Part of a small language model's weights: RMSNorm before each block, untied embeddings.
Each number is 50 + 10 x the weight over its row's rms, rounded and kept within 0 to 99. Layers, rows and columns count from 0. The size before them is the row's rms in percent of the matrix's.

# q: layer 9 attention query, 256x256, rms 0.0702, rows 16-33,80-97, columns 128-255
# k: layer 9 attention key, 128x256, rms 0.0703, rows 16-33, columns 128-255
q16 120:61 49 53 53 45 45 68 50 57 61 74 49 53 39 68 51 45 61 32 56 38 27 29 55 51 32 54 54 66 63 36 54 25 37 69 37 52 65 51 39 47 40 61 61 58 52 59 37 53 48 44 61 57 43 51 41 52 50 56 42 58 61 36 34 48 68 54 59 41 68 58 47 60 45 46 50 46 50 43 56 46 43 70 64 38 63 39 30 67 39 51 38 55 41 34 49 51 62 48 57 46 33 60 61 52 41 54 44 54 56 59 51 46 48 44 45 33 47 60 52 55 49 53 32 40 68 71 49
q80 099:62 50 37 48 49 56 59 47 58 39 43 52 41 40 54 62 37 24 52 27 37 54 50 40 37 64 50 43 37 44 54 56 54 37 61 54 60 51 47 51 53 41 56 42 44 45 51 46 39 48 51 54 60 58 53 50 43 49 55 43 44 49 39 41 41 51 38 33 48 21 53 48 64 48 58 45 47 51 48 56 34 60 49 51 42 36 78 40 40 45 26 50 59 40 49 71 59 61 51 33 38 53 48 46 39 69 66 40 58 39 57 52 63 56 41 57 67 50 46 31 70 42 64 48 46 56 45 53
k16 121:40 54 60 46 63 52 33 55 69 52 46 60 49 46 73 64 33 46 51 28 45 59 39 58 57 46 43 40 60 48 49 48 63 54 44 50 56 30 51 59 39 61 50 61 49 54 53 29 28 54 55 50 61 37 29 62 40 72 47 55 63 57 56 47 50 61 45 48 38 66 54 31 56 53 71 58 32 50 46 67 54 54 45 37 51 54 54 55 72 51 53 46 37 47 90 45 50 54 74 50 46 56 66 57 41 58 43 52 34 66 58 53 43 42 53 48 47 48 51 42 35 61 56 56 51 46 51 47
q17 139:49 51 51 49 61 37 42 47 53 48 58 47 51 43 53 44 43 72 47 52 52 58 45 63 50 36 45 48 45 28 50 56 48 50 49 46 46 64 46 42 54 39 57 67 38 46 50 50 53 70 62 42 60 65 57 44 36 49 50 47 46 63 39 62 38 70 53 52 48 39 41 61 65 60 42 55 54 38 46 54 61 44 31 59 48 64 39 58 59 36 58 50 60 48 50 44 50 37 60 55 33 32 67 49 48 42 45 53 54 39 55 35 46 65 58 61 46 51 56 47 48 31 61 37 51 66 50 21
q81 091:43 46 49 46 61 55 42 50 29 58 51 51 50 39 43 61 48 39 38 39 22 39 46 41 46 61 60 48 61 41 56 45 39 59 59 50 61 39 47 46 60 57 42 52 46 47 64 65 47 56 61 46 54 47 51 81 53 38 35 60 33 55 43 48 55 57 36 50 36 50 42 53 55 36 63 42 45 54 54 34 44 56 47 48 52 52 68 51 49 51 45 43 37 29 44 53 46 45 60 59 55 60 75 55 55 42 61 48 63 51 45 27 66 46 59 51 73 46 41 35 68 41 32 37 48 47 50 50
k17 124:59 40 59 35 55 54 61 45 52 37 69 50 46 56 35 55 40 66 41 65 39 39 24 55 61 39 59 56 46 47 40 69 47 55 50 49 59 62 58 45 67 28 43 68 39 56 53 43 62 48 54 36 63 50 67 52 42 43 64 68 57 63 58 52 57 49 25 48 59 61 50 68 47 51 50 45 64 54 53 48 57 55 45 45 49 61 51 66 59 50 46 31 50 57 49 36 58 52 41 64 52 42 40 52 51 58 64 63 45 53 57 50 42 67 47 59 45 49 49 58 43 46 37 50 48 59 38 54
q18 140:52 45 65 40 52 35 66 62 66 31 51 53 62 45 49 40 33 66 54 45 65 41 51 49 48 49 43 66 35 49 61 47 55 58 48 52 31 58 45 29 43 60 44 58 66 63 66 54 44 57 51 51 61 50 61 70 44 54 67 46 37 65 61 37 49 45 49 59 51 48 66 50 58 59 53 39 39 54 43 53 54 50 59 44 45 32 32 50 62 62 31 56 45 37 62 61 52 57 42 44 50 67 47 27 48 60 44 53 44 51 45 31 44 47 35 66 40 37 43 48 60 39 70 57 48 50 54 65
q82 086:53 62 64 53 53 49 51 53 63 37 25 65 45 41 56 35 46 51 49 46 68 45 40 70 55 52 49 45 57 36 36 46 39 43 56 34 59 47 41 56 51 48 47 76 75 57 52 56 63 66 68 53 59 60 49 73 57 56 63 53 49 63 66 54 56 46 47 55 52 59 46 68 61 62 43 56 44 67 50 23 48 47 62 52 57 40 46 56 53 32 56 54 59 45 63 50 63 50 34 43 48 63 53 53 29 51 58 41 39 50 34 49 52 55 41 47 37 56 56 63 42 63 60 50 59 45 49 47
k18 125:68 55 52 29 51 28 81 52 55 60 38 61 53 37 48 51 46 46 45 60 45 27 38 28 40 49 40 51 66 47 50 40 41 57 50 56 47 48 52 42 31 50 27 66 45 59 61 41 37 29 54 45 55 74 45 57 34 42 50 52 46 42 66 49 45 57 66 62 47 55 56 53 52 46 52 56 34 28 44 63 49 46 46 60 59 46 44 56 61 53 61 51 58 50 56 43 45 45 53 71 58 67 41 69 52 57 47 37 57 51 59 39 44 55 42 61 39 37 39 59 72 61 53 59 53 37 35 45
q19 133:48 53 45 50 79 54 60 63 49 44 41 52 44 49 54 65 61 47 43 44 61 63 57 53 52 46 62 44 56 43 40 52 41 60 57 52 54 58 48 69 58 47 40 34 42 39 53 44 44 36 37 52 55 55 40 47 39 45 49 45 49 39 44 54 77 57 63 58 65 51 66 69 56 42 45 44 52 59 49 45 53 54 62 50 52 45 43 63 28 56 54 46 36 41 40 41 59 38 63 47 58 35 60 58 40 41 58 75 51 35 33 52 31 54 51 51 41 34 54 42 57 54 52 64 36 54 71 40
q83 088:38 45 41 48 34 29 65 41 59 35 45 68 45 38 50 61 51 52 53 57 43 60 46 25 55 42 64 69 50 55 42 57 49 47 78 52 49 59 55 52 44 53 68 48 42 54 60 55 51 45 49 48 51 59 58 51 52 64 30 60 50 63 50 47 56 63 40 34 52 60 54 60 48 63 63 25 53 47 75 61 53 46 51 46 47 57 48 38 45 34 40 46 55 27 50 63 61 56 58 52 43 34 44 49 55 59 47 27 62 50 54 63 41 48 47 55 40 40 48 47 61 68 38 46 47 42 47 56
k19 119:53 67 54 49 72 58 64 77 52 46 52 64 37 36 45 61 35 45 47 35 49 51 40 51 57 58 34 34 50 53 54 55 65 58 54 43 54 60 51 64 62 48 42 42 52 49 38 50 40 55 42 50 44 53 40 47 42 49 51 43 39 55 36 45 53 56 57 62 68 52 45 38 71 58 34 53 58 58 40 55 48 46 51 56 39 34 58 43 39 61 55 61 50 49 41 53 53 50 36 54 65 46 58 37 54 39 42 61 47 55 38 55 58 46 50 47 63 56 51 53 68 46 45 65 34 43 49 43
q20 156:52 54 44 49 56 54 45 41 57 51 33 50 39 56 43 40 68 27 48 59 65 46 39 44 61 31 69 24 62 39 60 52 54 61 38 62 43 46 54 43 67 38 37 47 56 46 40 51 51 46 51 65 32 38 61 54 30 54 47 47 50 57 41 48 44 45 58 50 57 43 34 41 48 56 35 45 48 28 42 49 45 46 43 60 58 48 50 60 60 59 67 74 48 37 63 39 56 40 56 48 48 37 46 41 46 62 51 38 49 39 58 54 52 70 53 55 49 49 35 54 57 37 50 44 57 65 46 44
q84 087:57 67 58 54 58 63 42 45 49 44 44 41 46 71 39 50 50 52 51 47 49 58 57 58 57 52 50 29 76 47 51 59 35 26 40 38 48 54 48 60 38 47 50 47 59 53 34 50 67 45 65 47 51 52 52 27 38 37 41 42 58 71 40 58 54 40 50 59 35 31 44 45 60 52 39 51 53 40 39 30 40 36 68 51 42 50 42 59 52 58 48 51 64 48 46 34 55 50 52 44 43 43 55 38 42 59 47 55 59 67 37 53 45 67 64 46 47 45 48 42 52 56 55 62 56 58 61 33
k20 131:30 52 38 53 66 63 48 58 40 57 49 54 37 56 32 48 60 35 28 42 44 39 45 36 44 42 74 44 58 56 56 59 56 52 29 47 50 52 42 67 67 33 49 57 50 50 44 46 44 42 43 52 48 31 44 37 50 46 42 44 32 47 48 55 39 58 47 44 59 44 33 50 30 33 29 38 51 45 43 41 63 63 28 66 62 50 47 75 34 60 41 55 56 39 64 42 48 40 52 51 57 36 54 30 51 51 60 53 51 60 59 63 30 52 60 42 56 50 31 37 49 42 51 65 62 64 61 43
q21 136:35 41 54 62 52 36 55 41 45 49 48 37 44 48 41 54 67 46 39 52 47 36 52 42 65 60 47 43 58 39 34 71 48 42 46 53 38 45 41 55 59 41 60 75 62 50 45 52 58 47 34 57 45 40 51 43 66 59 47 46 42 59 36 51 55 58 55 57 63 41 49 62 59 35 38 51 48 61 29 54 35 68 36 51 60 45 52 38 31 39 49 56 53 66 47 43 22 31 36 28 50 31 45 40 41 29 45 41 35 75 28 65 44 38 53 51 68 48 53 51 46 57 66 41 49 51 63 56
q85 092:63 29 48 58 45 63 27 46 58 66 41 63 47 52 43 61 57 25 61 62 49 68 49 54 44 52 50 63 53 43 44 50 76 56 46 56 52 54 36 54 54 44 47 57 44 52 50 62 47 51 39 61 46 42 55 39 39 56 54 70 60 55 52 68 48 64 44 51 53 51 63 38 50 30 60 66 60 35 47 66 52 67 43 45 59 37 57 38 51 49 61 33 40 45 42 71 39 55 43 40 52 31 48 42 50 45 36 49 38 44 56 49 47 66 46 41 45 60 47 48 57 53 52 51 46 49 33 30
k21 123:42 57 53 50 62 60 64 72 67 50 60 49 50 55 40 63 64 47 47 54 44 54 54 51 58 55 65 26 63 39 47 52 38 42 45 65 42 54 61 59 50 46 34 47 59 61 34 61 50 49 42 38 46 49 53 47 50 34 37 34 53 56 50 52 44 35 61 70 59 45 42 65 57 50 52 58 35 32 47 43 36 49 43 57 55 49 45 45 48 57 36 56 53 41 32 54 53 42 51 52 47 47 59 48 49 39 60 62 34 50 33 52 55 74 72 50 48 39 38 50 63 65 35 52 43 56 50 37
q22 152:51 16 35 54 44 40 42 34 57 57 57 42 45 59 49 40 36 49 56 66 43 29 51 53 50 51 41 67 31 40 59 54 38 43 46 49 51 56 64 51 49 33 44 57 60 37 54 41 56 57 42 56 64 62 42 38 57 45 45 40 59 52 52 53 56 46 35 51 41 40 47 41 52 34 63 56 57 40 54 44 37 33 47 67 53 65 51 38 59 35 49 47 32 55 56 43 60 62 49 53 47 41 47 66 61 71 58 37 44 51 61 48 53 68 56 28 45 63 40 51 56 54 60 45 54 63 33 47
q86 084:70 46 46 57 60 38 40 44 49 39 53 48 40 49 55 33 36 69 45 40 25 39 57 36 44 61 41 59 52 34 61 42 29 38 40 42 57 55 47 64 45 50 37 68 61 54 57 24 51 57 46 46 57 45 64 61 45 37 42 44 66 43 49 36 46 66 54 51 45 48 30 43 36 52 57 45 46 40 41 46 31 45 52 47 54 53 41 33 45 57 62 46 43 54 41 48 45 64 52 67 67 49 27 41 56 60 66 50 55 60 62 55 47 57 62 44 57 58 60 61 68 47 41 48 63 50 61 43
k22 133:47 39 44 59 54 50 56 53 47 50 54 45 52 64 60 37 38 43 57 72 49 44 52 47 41 47 37 59 37 55 55 50 40 67 37 44 54 59 34 70 42 36 64 49 53 37 34 36 41 47 50 48 66 56 42 37 36 33 38 63 47 47 61 57 57 58 37 53 57 41 51 44 62 44 50 69 53 55 62 49 43 34 51 57 54 44 46 45 50 49 48 49 43 63 43 49 55 39 49 53 33 53 40 52 58 45 50 57 67 39 61 53 32 54 55 33 43 69 46 60 47 46 63 56 47 57 53 52
q23 146:34 66 51 56 58 43 59 55 36 58 59 60 39 47 42 63 62 33 51 45 57 40 47 57 52 62 47 39 43 34 50 35 67 55 45 58 41 43 61 39 59 51 42 41 51 55 48 44 32 68 37 37 56 55 56 50 21 57 53 63 57 45 36 45 55 71 52 39 66 57 52 55 55 23 55 51 41 49 56 55 66 42 55 61 55 39 53 44 49 71 50 48 59 35 53 42 47 61 51 62 50 45 64 38 59 49 61 47 47 52 54 61 49 37 56 47 47 46 66 49 64 55 39 49 47 68 45 39
q87 086:45 31 61 61 43 41 50 60 52 54 32 55 41 69 32 65 48 39 58 57 61 40 34 48 45 54 42 78 51 54 54 65 35 57 39 45 53 37 39 55 41 52 60 43 43 61 39 47 59 42 49 53 41 56 23 56 46 49 55 46 42 45 65 73 53 32 46 54 47 54 52 55 62 43 37 52 55 45 72 59 44 47 58 65 44 39 48 54 38 48 41 50 37 69 57 54 44 51 55 61 71 45 50 46 42 74 39 61 34 56 44 41 57 40 53 57 55 54 58 64 54 51 55 37 52 55 59 39
k23 127:54 53 56 39 71 54 59 45 42 46 50 61 50 58 50 47 65 38 44 42 51 56 32 50 45 73 53 54 42 39 36 46 57 69 49 41 55 54 30 44 57 48 42 43 51 63 50 56 49 56 73 42 55 47 49 50 38 56 59 30 55 44 47 57 65 61 50 64 53 55 68 51 53 50 63 20 31 49 61 58 69 52 44 48 67 44 71 39 44 44 53 51 45 32 34 37 60 66 60 56 41 55 57 36 42 52 54 56 58 53 37 65 34 31 46 44 39 45 43 46 64 56 42 63 56 57 68 53
q24 155:51 51 54 58 40 53 40 47 59 58 45 41 46 50 29 39 45 54 38 33 45 61 37 57 38 62 65 60 49 50 33 57 43 49 52 59 42 34 64 55 25 59 45 32 42 48 51 45 52 43 60 50 47 54 47 57 59 64 63 62 58 50 51 46 59 62 51 44 27 41 54 47 46 59 43 44 65 74 59 56 43 37 60 43 41 61 38 61 55 44 52 55 50 55 54 41 53 35 45 50 51 39 53 49 38 49 51 32 60 47 41 53 51 36 60 64 55 56 54 45 39 61 50 44 56 60 48 49
q88 083:66 53 71 58 62 28 48 36 64 53 48 51 41 42 57 58 46 47 65 53 47 50 50 41 49 47 46 48 48 53 43 60 56 51 56 43 51 44 47 41 35 53 59 50 37 56 50 33 59 40 71 55 46 37 59 53 56 49 52 52 55 52 40 46 64 33 41 53 51 52 71 62 26 56 50 37 37 45 50 47 37 53 48 47 52 55 36 35 45 35 55 47 37 68 55 63 38 45 59 68 52 59 55 56 33 61 59 39 35 37 63 61 42 39 48 58 43 43 59 40 65 59 37 68 52 47 47 58
k24 131:68 61 40 56 36 55 48 52 64 57 50 31 48 55 37 44 41 50 38 27 58 64 45 41 44 61 42 68 38 41 44 50 40 33 57 49 43 41 69 32 24 52 53 45 49 47 54 45 42 49 51 53 40 51 55 72 59 44 47 57 66 49 59 72 54 51 43 46 48 47 62 38 50 56 77 38 61 55 61 51 43 38 41 43 34 58 41 50 57 41 38 54 47 43 59 51 54 45 51 58 40 54 48 51 40 47 53 31 46 67 58 58 37 44 35 57 45 64 52 54 62 51 49 41 51 55 39 47
q25 139:55 42 66 34 54 53 56 59 52 65 61 31 57 78 58 54 46 34 55 49 48 59 47 59 56 37 63 45 49 62 51 46 54 52 57 35 37 52 45 61 45 64 41 46 47 46 49 53 43 67 46 60 64 40 45 39 53 54 71 50 39 57 52 42 44 33 63 59 50 54 28 48 48 47 40 56 40 53 59 47 44 59 50 63 56 49 52 64 48 46 81 55 54 50 25 60 41 47 58 49 48 54 35 72 39 52 47 53 56 47 50 43 71 49 43 41 56 56 62 45 49 56 50 54 47 52 55 50
q89 092:46 63 58 42 51 65 38 40 38 56 57 50 53 53 59 35 56 31 62 47 51 56 60 40 50 51 37 52 56 52 32 36 42 51 39 53 47 52 47 54 38 48 55 41 39 60 67 33 65 61 38 49 39 30 42 49 46 48 52 61 19 59 45 47 42 40 45 65 58 59 45 52 39 30 40 36 40 61 50 35 39 45 46 52 66 57 53 40 49 47 46 54 50 48 37 50 36 62 46 30 62 52 46 58 47 71 40 38 62 50 33 52 50 59 33 70 64 23 62 47 56 38 59 40 57 51 58 49
k25 121:50 61 46 42 37 62 50 50 43 57 60 59 42 55 56 63 41 40 60 57 54 61 58 42 53 53 56 48 64 51 51 35 59 44 43 36 58 40 41 49 62 59 35 54 42 52 46 66 41 58 56 46 68 43 49 65 67 48 67 44 48 64 52 38 57 32 57 59 54 44 48 43 49 52 46 56 46 54 55 63 47 43 44 65 39 56 52 66 38 50 64 62 73 47 49 67 49 67 56 63 46 68 37 70 49 57 53 61 50 44 51 38 49 52 54 43 50 62 68 43 47 50 50 38 40 49 52 58
q26 142:50 43 46 43 67 55 64 66 39 45 69 45 49 55 44 49 55 49 39 47 43 55 53 46 51 56 44 52 45 46 51 41 44 62 31 28 52 44 58 48 59 42 57 40 71 47 47 59 68 46 46 62 43 67 45 69 52 44 44 68 35 44 56 57 68 49 50 28 49 60 56 40 67 58 52 23 74 58 32 29 57 55 54 59 58 40 75 64 31 30 37 27 51 38 48 54 45 44 54 51 47 54 41 49 59 45 66 51 48 62 63 56 48 56 49 50 52 57 35 51 56 57 32 49 45 67 57 52
q90 083:41 48 60 49 72 61 48 42 45 44 45 32 53 45 76 42 54 42 44 76 47 64 41 50 49 47 46 30 47 58 51 34 48 51 36 32 51 38 62 58 58 54 65 65 43 46 56 47 61 49 62 42 60 48 66 37 25 60 53 73 60 48 34 51 33 60 41 52 54 26 57 61 48 48 48 60 48 51 22 36 45 29 59 66 47 43 48 55 39 72 44 45 52 60 54 68 62 38 45 36 49 54 57 51 57 51 46 19 55 43 56 70 54 58 32 55 51 41 49 33 61 65 53 39 44 43 36 63
k26 124:51 39 23 48 45 45 28 55 33 43 49 51 51 50 50 54 32 50 44 60 50 56 63 35 59 62 65 34 59 52 48 50 44 64 33 46 52 62 68 29 49 47 37 65 53 39 61 63 43 51 43 50 33 51 40 52 61 41 39 40 48 48 57 53 54 44 48 38 55 55 36 55 69 50 45 38 32 56 48 43 66 58 69 31 47 42 49 29 42 47 56 26 38 59 54 47 49 52 61 43 66 47 42 36 55 61 56 51 37 42 54 46 59 31 57 50 52 50 33 52 46 46 37 32 53 48 64 52
q27 146:44 42 31 48 59 50 47 57 52 56 61 53 41 56 64 50 40 43 57 55 37 42 47 48 36 50 44 26 51 56 73 55 35 43 55 54 42 57 54 63 48 42 66 40 60 41 51 58 61 44 38 42 31 29 86 47 43 46 60 56 34 41 48 47 66 56 50 49 58 39 47 55 60 55 60 55 61 66 50 55 46 52 60 60 47 60 43 72 58 46 46 49 45 51 68 38 47 52 37 41 48 43 47 49 56 46 47 62 43 42 57 55 52 61 46 44 62 73 50 49 37 51 41 48 47 61 45 60
q91 088:33 61 32 54 39 61 62 50 46 34 43 33 39 53 50 59 60 52 61 61 30 38 46 36 48 35 46 47 47 39 52 41 49 58 48 55 60 63 62 42 60 51 41 28 50 51 37 42 59 48 56 37 59 58 59 47 50 48 54 54 64 54 33 55 60 59 46 50 48 33 28 44 48 59 47 50 59 53 32 49 48 41 58 66 65 35 61 56 43 35 60 52 40 49 48 30 48 49 34 54 37 44 47 54 40 79 65 62 42 42 49 49 48 59 46 40 45 58 62 68 42 39 50 32 56 59 53 64
k27 127:65 58 54 47 39 55 36 49 59 62 61 66 52 49 55 43 29 48 52 55 51 59 47 64 37 56 53 58 54 47 47 53 51 41 59 57 73 57 59 52 51 37 55 49 54 45 41 43 52 55 37 54 46 49 76 36 39 49 73 55 41 41 47 48 51 37 45 44 45 42 50 71 55 45 35 49 53 49 49 55 46 48 26 44 41 47 47 53 39 52 38 35 58 45 61 47 35 44 47 51 51 38 62 59 70 54 53 63 40 36 54 54 50 65 53 62 30 56 61 71 40 41 46 53 31 60 36 67
q28 140:59 28 62 52 56 70 67 54 48 55 50 46 44 44 53 54 54 64 52 33 56 48 41 50 66 56 45 50 56 42 57 54 58 54 40 46 49 47 60 56 55 46 44 53 46 42 49 53 51 57 62 48 47 48 34 46 57 47 34 59 50 58 59 44 60 31 55 31 54 43 56 65 56 54 48 48 48 54 45 40 40 53 54 55 48 70 52 51 43 55 43 34 54 33 51 45 22 40 45 38 75 48 38 58 40 59 31 59 43 64 36 34 54 50 63 50 36 50 37 83 61 32 41 53 38 62 60 58
q92 090:53 56 54 48 59 46 58 45 57 43 46 41 52 51 45 38 59 82 73 46 45 49 53 78 30 51 49 51 35 43 49 50 56 50 55 57 59 50 50 61 36 42 58 65 62 53 59 32 33 41 50 50 58 39 41 50 62 40 43 54 36 51 55 40 51 50 31 39 45 48 43 37 55 36 56 50 48 39 60 40 39 48 29 55 75 56 22 37 58 46 35 55 58 39 27 53 29 47 46 56 42 59 34 42 33 64 44 59 45 61 36 30 50 50 56 34 45 73 44 50 68 53 60 50 44 60 44 70
k28 121:45 64 58 56 58 50 48 64 50 36 47 49 48 49 47 70 60 43 57 48 45 63 65 41 35 51 47 67 27 41 45 66 55 41 44 56 50 35 41 34 58 57 38 58 56 49 45 49 41 55 66 53 54 60 42 51 41 53 52 45 61 59 69 50 47 44 48 63 52 43 40 58 62 56 34 51 47 50 51 63 47 60 57 59 57 65 47 55 48 60 48 42 61 43 53 53 43 48 45 68 58 54 58 40 49 47 40 52 52 55 53 39 56 39 55 50 35 58 61 66 58 47 48 57 48 70 51 30
q29 140:47 58 48 52 53 49 57 55 57 36 50 56 46 37 40 42 53 73 52 37 49 69 50 62 53 38 50 57 60 56 55 53 41 41 45 65 40 58 55 42 53 55 40 30 54 69 54 60 36 56 49 46 43 57 51 57 29 51 39 37 43 53 62 48 57 62 55 49 53 58 31 75 42 45 54 73 41 46 38 61 29 36 70 58 43 56 49 54 42 55 36 45 47 48 62 67 46 48 54 61 32 50 37 52 48 40 35 45 60 54 46 41 59 49 48 35 42 17 42 56 47 52 23 66 61 40 29 54
q93 085:42 37 58 64 68 65 66 55 43 42 53 39 43 42 41 51 47 54 59 53 47 42 43 39 48 53 50 46 49 49 49 32 53 52 73 47 64 67 51 42 49 57 57 40 53 68 51 48 39 38 53 54 41 58 41 51 47 54 62 65 40 38 41 46 40 40 58 42 64 45 45 45 60 50 38 38 54 55 66 66 77 43 65 66 51 51 48 48 41 47 50 40 59 60 69 51 49 51 50 45 54 50 54 49 38 38 50 53 45 49 47 47 52 48 45 73 75 52 69 69 37 48 65 53 49 61 44 67
k29 122:60 57 42 26 53 54 42 54 62 50 38 57 54 44 29 49 47 44 64 48 44 55 61 61 47 52 34 66 34 58 59 49 30 34 48 45 48 48 52 56 46 47 31 41 39 52 64 54 56 54 56 69 60 57 45 57 65 43 54 40 45 38 61 39 58 60 62 54 45 55 55 51 55 42 48 60 58 40 54 48 34 52 65 55 30 41 48 43 53 39 34 51 45 35 53 48 45 48 58 64 45 51 46 34 48 66 42 35 41 40 67 65 57 48 54 49 43 32 57 47 55 46 44 51 51 29 46 52
q30 154:43 42 53 52 44 33 52 44 52 54 72 58 32 49 69 58 54 62 74 58 41 60 44 51 51 47 45 73 55 53 35 53 56 53 59 27 51 68 61 64 49 42 62 58 38 49 26 53 43 66 50 45 48 34 71 35 45 41 58 50 48 42 47 55 67 49 46 66 48 43 61 40 39 58 56 33 43 49 70 62 39 41 48 46 44 43 45 41 39 50 57 49 45 55 45 43 53 62 47 51 51 61 51 45 70 51 56 63 37 49 62 47 44 57 42 46 39 45 45 62 42 54 53 55 52 55 71 36
q94 085:46 45 54 41 48 40 38 61 55 46 52 50 51 57 62 40 42 60 60 54 61 48 55 47 49 54 47 37 38 55 43 34 61 58 60 48 54 53 44 65 45 62 58 53 67 59 31 55 52 61 27 60 78 52 33 41 54 41 52 48 45 56 38 45 51 46 55 41 50 58 55 50 54 55 61 58 43 51 63 51 51 63 58 65 56 47 55 41 49 41 53 48 56 55 42 36 46 53 33 56 42 53 35 54 52 61 60 49 62 58 44 59 53 33 66 55 48 51 52 67 55 50 40 50 65 54 53 51
k30 136:48 52 57 71 50 36 45 43 52 68 63 57 60 60 67 33 51 54 67 50 57 43 53 35 44 63 38 56 58 41 49 49 31 49 36 39 48 37 55 49 37 43 52 39 44 49 59 63 66 59 48 52 55 54 53 38 62 36 43 65 30 53 44 57 61 55 60 68 62 65 52 29 44 58 46 28 61 43 42 64 46 49 50 45 41 48 42 43 52 46 70 41 44 46 39 48 42 53 44 59 60 48 52 45 71 42 61 77 37 59 50 62 54 52 38 36 34 44 57 70 57 69 65 48 46 50 72 37
q31 139:61 50 28 36 61 69 65 42 50 42 36 65 54 41 47 49 44 44 45 47 46 31 48 51 49 36 45 53 43 46 67 53 44 66 55 44 47 46 44 37 49 61 49 51 42 43 76 42 51 47 47 37 48 24 43 43 58 49 39 67 47 51 42 71 46 38 39 32 48 43 43 54 47 69 55 61 51 56 52 24 58 60 61 42 32 42 43 36 52 41 52 44 57 45 44 39 54 61 46 51 47 54 65 54 43 56 49 41 63 38 68 48 64 60 57 50 45 38 49 50 36 24 44 41 33 57 62 44
q95 091:46 47 46 67 40 44 34 51 53 49 31 53 35 50 44 39 38 56 49 48 49 35 53 58 49 49 47 44 52 49 57 44 32 60 44 71 38 42 57 72 41 60 53 42 49 47 48 51 59 41 48 55 45 45 55 54 53 67 61 42 59 58 58 52 60 52 43 45 44 56 48 58 48 42 60 56 43 58 65 38 42 55 74 52 35 29 54 79 65 53 43 58 55 41 39 46 53 70 41 63 46 60 45 57 48 35 62 37 27 58 26 45 51 40 44 40 47 45 46 54 58 33 65 56 57 54 52 59
k31 126:43 45 47 58 41 47 69 33 60 58 57 46 63 42 46 47 30 47 60 52 59 45 41 59 44 66 59 57 56 40 63 78 46 68 49 47 54 43 47 48 42 58 47 48 53 41 44 49 61 59 57 44 35 38 49 36 61 44 51 36 64 41 49 47 45 57 47 54 60 29 45 43 48 61 51 53 35 53 42 59 50 54 54 64 49 61 56 47 37 48 62 41 32 41 58 33 55 40 49 51 56 65 50 41 49 55 46 33 66 45 58 43 42 43 63 57 45 53 46 47 31 36 47 27 47 56 32 48
q32 065:45 50 38 48 36 50 29 36 67 53 46 40 53 61 44 57 55 43 53 35 58 50 56 48 63 51 37 65 63 53 48 46 44 47 50 46 56 59 54 28 66 56 40 65 56 43 42 60 39 47 45 49 45 42 39 45 49 46 43 52 65 47 50 32 73 34 42 67 49 60 52 65 53 53 25 36 52 60 55 44 53 56 47 48 55 55 40 27 58 40 53 50 53 43 58 43 50 49 47 52 42 57 59 35 58 62 48 52 38 34 55 51 60 57 43 40 46 69 40 47 48 60 52 53 59 52 43 45
q96 101:41 45 68 62 46 38 49 43 60 56 60 40 40 73 67 75 45 44 49 39 37 36 59 45 45 52 37 44 36 52 55 46 52 46 45 47 61 48 49 47 67 48 40 62 60 65 61 46 55 63 60 46 48 42 34 38 54 38 50 51 60 55 56 30 33 49 35 58 53 37 61 40 54 52 77 42 53 65 50 35 53 53 50 50 44 46 55 54 34 46 31 53 74 69 56 58 63 54 44 48 59 63 35 62 54 45 52 57 39 52 69 67 57 47 62 32 55 39 53 50 35 41 56 54 45 67 41 57
k32 073:46 43 49 46 70 60 58 66 50 59 52 57 46 46 46 34 57 43 45 58 61 51 62 57 51 49 47 26 49 55 62 58 51 63 62 70 43 42 46 56 59 53 48 52 46 52 66 63 42 64 49 62 46 58 58 39 36 75 54 54 55 48 52 45 47 43 42 52 33 62 60 47 48 57 53 64 37 44 35 54 44 60 53 48 32 54 37 58 55 47 37 45 45 38 48 56 54 45 54 56 47 45 66 26 33 65 45 57 48 49 53 58 54 37 53 51 52 46 49 58 52 50 68 63 76 74 41 40
q33 060:34 22 59 31 50 57 47 47 32 50 48 47 54 49 47 43 60 64 31 49 47 49 49 46 51 49 52 45 48 57 44 53 58 49 61 56 32 43 18 47 40 66 55 67 71 45 53 45 31 52 55 49 61 54 59 38 45 38 47 35 39 45 59 50 44 25 49 49 55 67 50 40 58 39 53 50 56 21 59 41 35 69 47 52 38 50 45 43 47 47 64 45 52 71 29 43 43 55 48 70 58 57 35 64 48 54 46 56 55 46 46 56 53 40 54 43 51 44 35 55 58 47 60 53 69 40 38 49
q97 091:53 44 51 51 62 41 36 54 62 61 53 55 34 55 46 35 45 52 51 41 56 65 31 54 51 55 26 53 57 51 43 19 38 48 48 37 56 44 61 63 50 66 44 51 43 40 52 50 47 57 50 44 31 59 49 50 49 57 36 42 59 57 39 66 46 47 58 45 66 54 27 36 39 55 56 58 61 49 62 48 60 42 38 60 50 46 54 58 58 62 50 52 52 25 57 46 40 53 53 50 57 71 59 36 51 48 58 54 40 52 41 34 58 40 39 59 45 54 60 46 48 52 49 44 47 45 56 64
k33 074:61 66 62 46 37 47 50 60 36 50 70 55 56 56 44 66 40 58 39 70 54 47 49 45 58 31 56 42 45 50 57 51 60 47 57 44 43 50 59 67 57 57 44 79 59 56 56 36 46 56 41 62 50 44 24 56 35 70 48 53 47 74 54 32 57 60 64 41 51 65 40 43 48 34 91 57 47 52 55 51 55 64 62 52 50 61 52 51 59 48 38 52 61 63 51 56 55 56 56 63 37 46 54 44 53 47 45 44 49 43 53 51 52 53 61 62 37 46 35 53 52 37 56 28 43 36 68 35